config.yaml
head_dim: 32
warmup_steps: 200
decay_fraction: 0.773
dataset: "wikipedia_en"
Each number is 128 + 32 x the weight over its row's rms, rounded and kept within 0 to 255. Layers, rows and columns count from 0. Numbers have three digits each. The size before them is the row's rms in percent of the matrix's.

# layer 6 attention output (transposed), 160x160, rms 0.053, rows 26-34, columns 0-79
090:063169168097153108121152122091112164074096168185120147101102157166107138132153142126135102198141103158090154070110117070128083183090129121106156119163155154149140162100127149127111152088103150133106181110129130123172132148110087109119151122
091:056202171157114090137095118096138111169142160178149130164091138111090161091130126205160087137149176111120124109137110178199146137115126070150142135151081052086106102063112095159136202166187097141087119144129121116135104083132128130038164126
082:122144152172123131100083089077118117182067110098139143163178131171125135166112109064167183135163086126162189085180080173187105141155147121154087151132196111140104098146152094112130103111119117121126094135203126144060096134068132198107156136
091:158110133103145120110093100114152146136082135041098084132152130151145169178204109122106099105131152129105128118129096154104102055127154077100151058122144105105161098110178104119098080122182094119181131061191101136138161148156112144151096064
092:133111123138107153141114078161099137136129120113144150136135103124144050160113104171106127120150109190134173151157099095070162151106121174159149123123066098183119115155113124144113121138123180152136130125195139159095134135089131195078197189
092:073127150086100063121199134081154148115168127083129168144093134114177111106088138133124101142139138120101139162102176157118159122149153072116137160132147087094112142133148187161095139183114144106136193127156099158099092106139113098114083159
094:085109173097129138135089125089144095136103144156122045178135125121135150141139135143114155133133085126096124106127122099169103170086154130176135057093142204096105136110086154146115190138102154123116112106145095102197149149127133145139152126
085:165165128125102132117160090176104106153182219152138105154118133161192141117137075135184110175159105095097091146124094138107163153127124043070151055141146105105110179149132161081098146114108207099126102148170102151084110176108104183120104155
082:123139169123075161183114124151147113192170141140117161109095093097141072141105142174203154152132106116137141084150160120146139154069155120226154167166140145136114112147114136114130185122080189143059094152083114168171180122103129170095143112
# layer 6 attention value, 160x160, rms 0.0672, rows 27-34, columns 0-79
099:164148141088162142120156161139200172037117102094107140080105089123137144113156083088083069104115120161125137137094102160082110142129151116112178121128205172155123127192097145076113061152100147114086128152146133105147135188141133168134156196
094:101075116156134091090095182159181140070149168135080112101068168085119082137206146135146094160099161138112152173161145128110166103152131122127175029113101174124110192094144148119142108143143137136137087127133152164157177141207130126121090157
095:116057121153120164090139123177156139122115158177178110169104131095089098109071164126146159130127090172168139136165121128158155211158174151192093148109101161109131127100122124099141144128139123216094139168051178121153118041176141087124129091
097:103129142127152156126131142151141106123127171135107115138125181156092131126163129094162131139138156173098095066120191177093090108100151099140109156178183093079091132109126137111148120142103091173143133113080169139157117163107113129162105073
101:175182100171191146104102122134092086129119148144137134106182182165134158141188102155151151172083111067168131064124107083117114172123138178135088164163129156122139134124119048143129096119140131088124129132060144104148132086122171087193152117
092:209116114140129135091124086063116193128167105098132173101202140192107086084090109101141096116129107105147128104129155168158093200150093142135068169185164104167125132124172142151103148120148126131138131120095157113158103124053071092138116088
093:169159115133119111127089090137099193136130114124141145149118135072132136136088149124119178115122115131123137059130100108083139128098129165103112168137134135174158055061142147126064132125126137143105150106079132058116135129123088161132133086
091:156099093102134149100161108075113072068124112107124109151158139111107161076136112119110153151089121057104166132151130143108105146132098174078141032137139150088176137142125099142129075095112164115179139146114147122122113157161128114148136109
# layer 6 attention query, 160x160, rms 0.079, rows 32-63, columns 0-79
089:136134112132140137067140094072148113093107140105148133181165087106087144163090081146166119101183125137095131179163106124085071118171135146139161123112125155141119143086103156147138168141150126127072144133131145082181097136121063151124178149
083:151081133152136114103108182113149139142097119157160104136111128128157106186113118164142160121138069094105128129171099160148120091162110167163059199081151090181079128125138153145106151163193093120088141150110123134131094075077153092151099097
091:134131100157178133187154110111066188121129112100136129126163133111126096084127148142110226113081070139130123119177164160124132184114143097157083128156152122114104103121188181118194094113143146163092181057090148042089168143135133152137072111
089:075194130140148122149089127152072141114141188134103173132140125114113166133139134134087212194115121119163076162162178156138165097123140103116133081125156138127131068129133123080144114159082109078185173125079078107081134207135124162129104102
079:138126144153141135146119118133151178116086141134120138080142105129115124123131125143195132135121142182111153136144096131123142165112106111120107156136101130063128162058175082162143199169121149144142164079154124118183136168123152149158145049
085:059128148127107104117159099054116072162161172096142109196128173101131169116117111068151172155144089116180114133157105141136148126081173140137161093135171128123084066139154113163126120146090090134145157078104196100130137107141154137103121065
095:120095143138139143130092132128140115145111088069104089170157104121083073057132126116144164111077146111106127102156096105132128193131077127142117092214145173170106132091158175181196120070089099174074134092120160160147160136165086127104179112
088:098137164120152136137100140086092093091102089096145102116103150166147112125130154103099170171116152153126121078164156117155095139127158142213151078097112171110158140102115107110178140122105148134195093123147092159140136170101078186150163092
084:149095103160127131090097104129153131129159175129102096138084146095114154102081091087180148106189143128126147141174108146104181104160072095099117140093114065094115130122096150182081124146151142144165148122128122119162078129108089156112174156
096:127118162134121164137151154153140147166058057103115095119136097120127101143161178157106157176098120167095124057124183095183105132090122138184101177116088166118138128108068106109182137110154132107091111066117091083162153109108131137173107108
089:125128147191136084124087151110125160090089122113055128108099159076133086143097089187140206073097184133112164122158152083126135166133115085090065113092139102071111153086124110123087166113177160097162175133140109087114147177108119117180156136
094:080171204185110110128120216123099141132112069078158115123127142159160091098136155139124178177154136077126132075145183093238088157079104130177131128190134120120128128117149163128139162107098147119086146145154085114136161144137143131101143098
081:089187067126112141094138126137125112120120113103118094172118086140134163157059116171195175136161157200161167135094138134096109161115178150137095190095076091117164166101127162128122072072170107111115110153084157098127095092110106098155084104
086:147172147121138173149074114104078096148186117088135116149105123093144056116100088147141211135139115198084150078123164093165167177087157175194104098140168100100163078155068105127111144096130175101166081123139117098076115151132126159087090118
074:123149137068132127107118116175143165161144119098156117141110109160143191166137162110136096178135108025201166159185131216125127137161138110123169109152139161175169156118184196154124072182133114092118122182137117180099180152075119153098147096
083:123139118177070154142127108112063120074122148154150087183104152114146098160108140157159163087128119108138237104103109157124141144119148112129108080131137099113172166065158148118095123136103179095155137147110173081124155167094147138197117096
080:127107205113137127127141109165144129134178125134191043144114165167120154078144140152104114111136111048196128127118120211102153078107139089125159099091170124117196122140138168100145130114073119147150079110116109117181167134128135147107168143
085:177076047126130126069113111076126161144147075133136133157167103148152111114161121059145105150097103128145107088090152141089191106155090108163135189172131193115119106100136177125119143130175127149121122126101113105165129089134079152158116198
073:128140109123087148080058075182147135130141127148158196109125054121110208122124140136120106148175154116051120140123162120085098116166149121172183121136138094095112151152099117114078171179161113089155121192146071181099092156139115163130147204
079:147110160160155098123111110128132126068097081102102104075122110144103096035200103109101162086097152156129088100137164081158114092080130155099138144089129147089154101127142104121086171115133119162153167087138103149201177191161123164151176123
085:085155137091139083133095154173064085141161085115130139164104139156146103167094145079135157191146104080186137127103170132174156125147120125133108137180135159170149127166183237170097122124116128139097131201113128153111147129100099109097131093
077:137116083180164139128081111091123180156155196147101157132134086109099142069126129103149169144136154085117156115121124128098171156177045119088100139121123087121131052144188142164117114131136129182158152120101157134119076106190109138082158132
083:136149163100146127114142063138148143071137153189158128146087151085142114100172059167212124071145189125113094162133084104124055146055160150147204074132109084105128156154073117112119136097115141153154129138159135117121109132170145109109169073
085:155143124141131126170100139162133179162120115113137100163054079082128117153122128152068117143119123117130166122079132134140116137146077071141090148098152123174171149141112112122144104131123144117066061171131116124122155074082099109091088111
080:185118120106103168128114110071146134118104087191152120085128127196102126117088111183122115065121119203062141114203111136124095113104123170105167138092085107114115153098116143093122132141161126111135103101142145045133155159102093159129108144
098:177172108130130196131129091128181141102161087146103150156129125125109169129138099129209094103182127168132152129093133128109173117161122138156149134172112120109167110055141100128103133114129160113211105155119098177141120186159136140194119118
078:108143102131154126129102059082155154117177093138094137123181153087137088115103130071148122126133130152044062153183103072091098117125141161140162151107107120069139124061112144166145139184134078120113128088149080093162132082072124150134088167
082:120165144140141141161086152168130182142148109132084115144169083102140151141116127115143149175067152112130128138132158069157158150147084119156088179144094125139140118099101117158139100091131149085133176137130073122139131093121123106166145038
079:115142101149065177108128125146135121140136170113137142125108160165082186110084125115152122160129131161067171173198064145113149126147133129103116119164121116107051120064139132148109124161080109082166180116085147167149129217135122122119155111
085:116127152115091102151117157154164105099139120137159087140106092092117103105120175146076135116123082123114109097120158186088138082091074089129131154083134183156184134130130055161151151173088102120125110155161103203224106116133157113144156210
079:075142085159121134145098146108033197106099137151188106152130143139164159144127134097086095140189122126166129092095180106190113127142157063181111139165143151173090161111148166157113200132103144153094147175099112162080077154145110194120119074
084:134125129122114102129173138057177123095178135120155106106142104107162092104117099104192150083110144148151121131142149108100159113101169105135154119162133126127116114125129103095118144089129115092164100128121115134163145076120180116166163156
# layer 6 attention key, 160x160, rms 0.0791, rows 32-63, columns 0-79
076:074142113120142114085093115119225145145117159114093124119147191069182109093118164082116207149162138206095156182150124091117108102110096140103096141139109112034129140092162142122137081153096113202151099160214046142119102108185146114137150144
088:165105116141140124088051149124193153146085132182110085145133075177135144072075085173164136051137106134099137127128089137119186107133142156099166135115166105135125090098171147185124123163198099183110088138077113128120142128146174145158079111
081:115076121189107112116167111044111096098135133101103191105130103122116153182142130121029188074173085117109111111197134147145202145104177140129114145100164099132100061095124143103155106177134102117177139087112169105123118182150113134135065157
080:120106120091142134166121023121069132135148151126137173127124066128130122117136122100085119142084127094186033115140145142170134151124176149146096143084147174192109114082128131081104103150155127155145136062096158135133202154134104163101044089
084:118090091131144104095118127114204175153072141085124109083151124119110148118150150105123158132134129180091162119078099091150112138072086131125157121135142073078121155087122103067147159147101130162073151208160177120162054116145180102140092137
091:088156132181122170115098105079132154131154187086141124141091169126097134121125098098160138177217196114174083131147158139143088132105155124142074146128112077102145109099161069093104103102083140129124132152156192092123136131172133105076142105
102:068140162141093110126117144086127139054083100111068133104175173106101105164125164098115176123116155078155132138141075166151162129162171157114046126187104101093066078148141101121136099143094050164133110105123144121113100125136109108143172137
098:093140120072067132145153105079079100139122092063143057136130129108128077148182190064106154178144134161129117100133135116173105131122164137168090140117123145097143129146153109071193062085158139117145122091156147153121176100096157192107135157
088:130130149148178164129121077108176168104108139170139133078148135054156169098133094094139193159139098173160076165150112105140140092126097144132123120109199146038113162102088099142145133105118072153145145157168122061078069131083092084133140164
084:121162125084091115159145099067103115205065101111065124094080120171099129186148170184127120160149120141042076083121117107139182090106163138155115112113139131180141092109086077127103151139136176102154146080113165137151117133115153178109070177
086:134058118087137134137077081122143143137152100132137136101157093112148139090152085123095175102046081143148105155097137122115161136141098156093120085125154137139109125064065128111116155157137033123125134137114149080174169125103120154221090150
103:097139124126114119163080121105117071195143099156147101139101101153151049169137144068106128116098116123146174023094203184149152110143103128161069079159162136161109117183098141154134149120085068145165132056104132140131171058119143190127108142
086:117129130137122157078126122084147147107132166127050164143076152158146113139080164109125105098196114252120107135142149117131130151113128066120143116169106092076162133133117104114110158102121180067095133111131142121123099144088166141148141148
099:073149140196128164126107044083147087087154143109144124136121170133122062159119125142120174117102165159111140103165141151180106122136082111163102133115180143116152108141087079082100116108151119134168144102160104075132167118117134173031142113
083:146132147093163127126108143186147134144108112194156152127124075121141147178116158112075082149143105107167155125118118159181086106143195141169081143120152139132102129128152162096155111068142095111157122032142093177085145185123118112147098113
081:130082146172106163123147135107180132096134105167148123142151127172153078126102092158093177115147154169141184089082127152135112135077148083159152119155111118163150099133126144131179067056115147103107130130138148112155154131164142120189127082
085:140115162166089140102152170120145158184126070137177092101080166132153106114178095092082159138198120114178105134112109138112112112127143124180121173123112156122082148182134113122149091053080166133093118132097121171143121149104128085179185151
093:166118105126149064079150135112148114136124140178125158128142110112130160122145116192141167147149129101086057154125159150144166112153110167126146169141131118115116178157169107058163177130192069138125153138125127128165117076188131097110145163
089:154097105093149100136158118195172114096177149174153153123110099067184142086116100119084079134083086129097121095095121127138120101162152135120164169104126140154119114133088124146119204153213101105141135088147090168113108134116068159196093122
082:102140131082112137118128144138076138147116134070098076131151159103119106059177079120119194138121113146116104121084121124137155166140060152106149154100147108171123201140150080105132134137113130152074138182130118126178125112144177139149161180
086:115123151125111079126119142098093060102178090165159129143118128151081064122103133152114121114117147088146177111149118191182139121137173133089060121161150158108132172173145199145082134066101068123102179107145160127100176083143099169082168105
081:117082106123115098108133133157155179072153144185134181100138094084114166128122098147146185160145134104112092122159134128103129135142044145121090149143132066066149088098150107104171168147100061173143156177116156100128122139160122086176127148
082:079140158136148157109095124197172156149143147073143116155109145099152113109112132067171137117179186178157171164096158090091081119081055081153141114102107086141088159139137126151139060179081128130119059200108140164115130134142111113104159092
085:117111162161126153162093168164091150127086071146111083180046081179091134121149138168109114089090110116121168156127049111095173113149145085155131075172107109157136090135101162138074089107135152092150115115075078089106168129133107157087117106
086:148124122166154120105155118165150155088126152136153140087162097173132105151131169164134177137197107174062149121160161114092134108126117143141102158093074148110101215180108077170115063138135107141120107169158075138150115118077119052159112161
088:158149135116145127109157091113183097191130125108115127103126153099120107125153057095112191103111108204106152130119107151169080164134071086157136181109165148138102166095113088061175177125156143125106147131113100197146118068143184116152113129
088:089149125120142150116149083114102075074117180128124139129141155104093148144132102061081129098132095141070089148168124109086137152156141152148109086087159126089076123127107081141110206179194126141107145106093129118145117127100151095170098166
080:105117099070153117170085113090080139186066119161097167141102092131128177165096117136120101147065146138131071146164124104125173135102164115156085077157134124153095106064118124131101180145150103135144175069114184111131139170122121158111059112
077:176133123102132149154157057099143179153135139149169106075155110122125129109068080077113152093139114148190126115162080172154124161134116128149125140171108148126081063073095107164162160162127094117103142114152125131126101139146111095200072145
089:088142130071115117144141207127120149121089119127114103176126114163159131174153167161142108108130088116096132115092090088113091129079155126198177156075144109154152140130144135090134138065131150128117123169144133139160102120119200138088121187
082:166085080146090096165161136163175112141160164118139129155143085089178119061106116138147090160154135152131132083151152130171131169127149107046184126148109150201171153184186118143163088106122082085157111119102123138087158108172124142143132054
083:095160152102130120109115179117118152186159148118167064118095148125103136135167080122126176142184094165162088216128167161117079109116136154139131070080119121143092143082106144129148188132096114049122087137097102179171129117174180127170172150